Each number is 128 + 24 x the weight over its row's rms, rounded and kept within 0 to 255. Layers, rows and columns count from 0. Numbers have three digits each. The size before them is the row's rms in percent of the matrix's.

# up: layer 8 MLP up, 256x64, rms 0.25, rows 78-91, columns 0-63
# down: layer 8 MLP down (transposed), 256x64, rms 0.178, rows 78-90, columns 0-63
# gate: layer 8 MLP gate, 256x64, rms 0.249, rows 79-91, columns 0-63
up78 099:096171149111129113142140117164163142113131094106118131161150118103153142169151105168142130131107116157126131128132208152135160123119150140143145162128120111163130084107139096104112139134168157
down78 093:088119120162136150101157119151139105127093172124107123151170130158152154098144098132069155103134102131109092112159149118147147122107163120137093138168130106147155153112115128124131173097139113
gate79 088:174130145134143152112093126166134126139111131139178138154161114099137166166117130169161119156136110124108151159133163148134116178149110135087135094119120148156134150155093075133126123103117118
up79 093:116176176120130159113115118149158106128112151193145121137139145099147140131117152115142142174084100096112127118086125094108094105108144141144106145120119191110129103126103101151140135130139137
down79 087:111134132124140154167127131107102109142119141111166138127149059158081091143161129146102110127099099175093112170154158109142152123124150106122127131158142133139132150160168115139096131120130090
gate80 089:130119143129150133127134082140121085099126094128106125115139085128154091108103102178133161147140138154125103103102125117133106146102111136052154100092101151129156116118143145096125117155137093
up80 106:130158173095102130146097086109098135125160133152173166130092127150106087115086096126135125151124142126120100114110135090174127126133099139110127156144134127129164073110128137128125144177126112
down80 112:115104146126096118132098152099119141139132147127097093116184112131156104130152172124110149115099137148132103115154125111058102103156128159134140127079129140078130116150111121140124119157162169
gate81 112:145067124150096144163118142116123135140102107128137127154095130102117157073124101133154135104101141135086128156109124147119109115149152109126141134090099134195132109127087154129119119099126079
up81 104:158117097078155115161117114152112151135123098122134128166126098150116150105119109130169129131145117159107123137160151183143144122109107168135106175126120143125133114149101177132160146067127144
down81 102:130108128161108131135128089135148103110133125154061124150141108128107179105130134174107112154106093089175108090164150120141160115138122130175132109145134104113118124138122105110156098165119141
gate82 100:125117139151152125179141180128140116148125125122135129080146120131121151086137117102047111164088110135106136122135113097147103159100128128158073117156136133106129143125128154113147143165140129
up82 109:100146122133131147125150093154093148126148101153165144134103108160154135095154099101154126138109156166160145127152118088122168120147126124137135148143184158157104102135107130139144125172076111
down82 102:109129141156124138159131104148089170124107120132150116103101115119141142114139147118115129087140165172128059112111154124174153109112101152152156131097157141146106149161148120086132104131113168
gate83 101:136162143161139170141118149148108101100073125112192117141143124114130112116133125120106138130125169131150148107146136156153145133081158112115131173129155149175104108109144139139158179151141143
up83 097:127107102122125155145141121118115131175132165089122120127119104109120107163111157167140164153116127157097115073162135115080118122161124120174110083101133106127112104112174129097131119123101102
down83 103:114122126137109164157158142073134130162126134103091140142147139096126123059142146094135102119147144112135116133104108163167163140134128136159134131109100096095128131148062107134130134118161107
gate84 118:154085123118123117130162079105127180151127137105103120098159121127139106078121099104132076118127088140136146138118139135139142130152109108139099070103102138074132135100147121148144123098119145
up84 129:109109123144096128148126116143100101115151117122092109129164136146110109148109104142117148069133074156115117126139128157130129167180158184127114158126123102159161099146095127150127128084132107
down84 117:103143114123099130150150109108083127136113088078120149156109140125168110140138132131127155131143120145102184123126169140146161125113163102106156141157102111120140100145098164128170118096081104
gate85 088:154110136154176132119146145175114136122108118182133125157157108094121113086121123147143116091104168140132119134111142159180127123135109148121160143119156126122139147134092109146100105154062116
up85 098:125177134103134114141123097126145128146136093141112128132115077117101121150092124132183077156167136135139108111122140125111142168166106114106084100109135151088165141078151117138121111125125152
down85 100:134109137128092086117137188140101132129142131118104146139145101104137097161127133150157129154115124153113127137124140128225147152143123118103125120166127139097129133159162152117105159160101145
gate86 102:104084130126104133123121084160152131124126137177150153127154082139156112112166162125141094112119119124149072123143114099168082136124169118118121083113147159144120149115138116158140135114101102
up86 092:165109131147126163137155102112156114154164154143128122146114145095099097128105107105123146071100132122130114104129151152124141185128128137106146085111150172166104135145102176107104118135158128
down86 091:135143128190129164134108096083107161117134146158132106110116119111120176109165116103111153128158102115115134085142111137129140171159144152120161125159089127169157111113141106137116103160123146
gate87 076:179130121101099147169094113164168130138131143152103121115084168156141096148150103097118093111126128133100171134128138128147102165148136124085102144151100142127117118127138090130098097109100137
up87 076:141159158115112164154183091150167172103125132132076131135116120103155140113148097116131117138093113116119111134146107119095117163124100160125145096151127131113099072132146139148104132080138140
down87 086:122117160154159098142134142105145144104146149070142110165168124114133160111107128092140119157143117134133098110121154108130119070071103115153113116133112133102146168142159124142127163145173131
gate88 099:139103176122135141124093173133132087142134124124116093154171135088098082125136136070113088131105133099059151135123113135138115153131132132115122140117118122146130143136141072104135140095127125
up88 083:150143105178111157139101101115116115133136124139129110125118137124168153088116136192118124108156115096158098111139178097133118118122120158090110143125093097150134104100139149133190138147154122
down88 098:120146156116110144120145152107121087174138116126133165152114163094105089095125178104128109152106120128095144143117081132185112148123125125155106173133099139120110099110116094120135105118166124
gate89 107:133151150121164139150114068124090153149155148129119133153138157137122124124111145091117098107093171126082145108137149150152160139123086164123151098089148122157124099149153116146098144143096107
up89 087:146093093142107142111192139135158109120122116118120119127150155121089072146102159103114153162109104192145107135149155117157108115113113151134147150136099125134115140140139155165150117100132091
down89 104:134052108136136122076134152127155132155114137139157097112144111095105144116108092120138099120107109101160137113135153142085152144177087128145148155137106122162123117137117157088156135141110129
gate90 096:118117125118154149175084152113093111134095130087146157144183092142149119129152137160139102110139174107107127098097135146157150122141127111125117106151168119114143068142138110144144116140099103
up90 096:151155129150123103189099116106119114153123122095107131136147116129124104144124128142146125142158129111080100126142121128117100139106129141105092087107171099159131133103140172123096130124203088
down90 094:127113127143105145133114154070093112145122127111098138146137162111123147163114141132121109126133139111101096102103116099128117145146170092137095124143154138138091108066118166182086100142107119
gate91 122:130120087149114106116110137109141119112101115156155106159106146114152102100116118110121108118121101160122129139159147156153130126170149132103136103177160117148074101167139103110174128189115115
up91 089:112097134137143146140138149102116147152155138112159156107125144145160155133104136163124106115104089152125182160124117097155144157162144085150126142191135129130100136130124082149157142156126169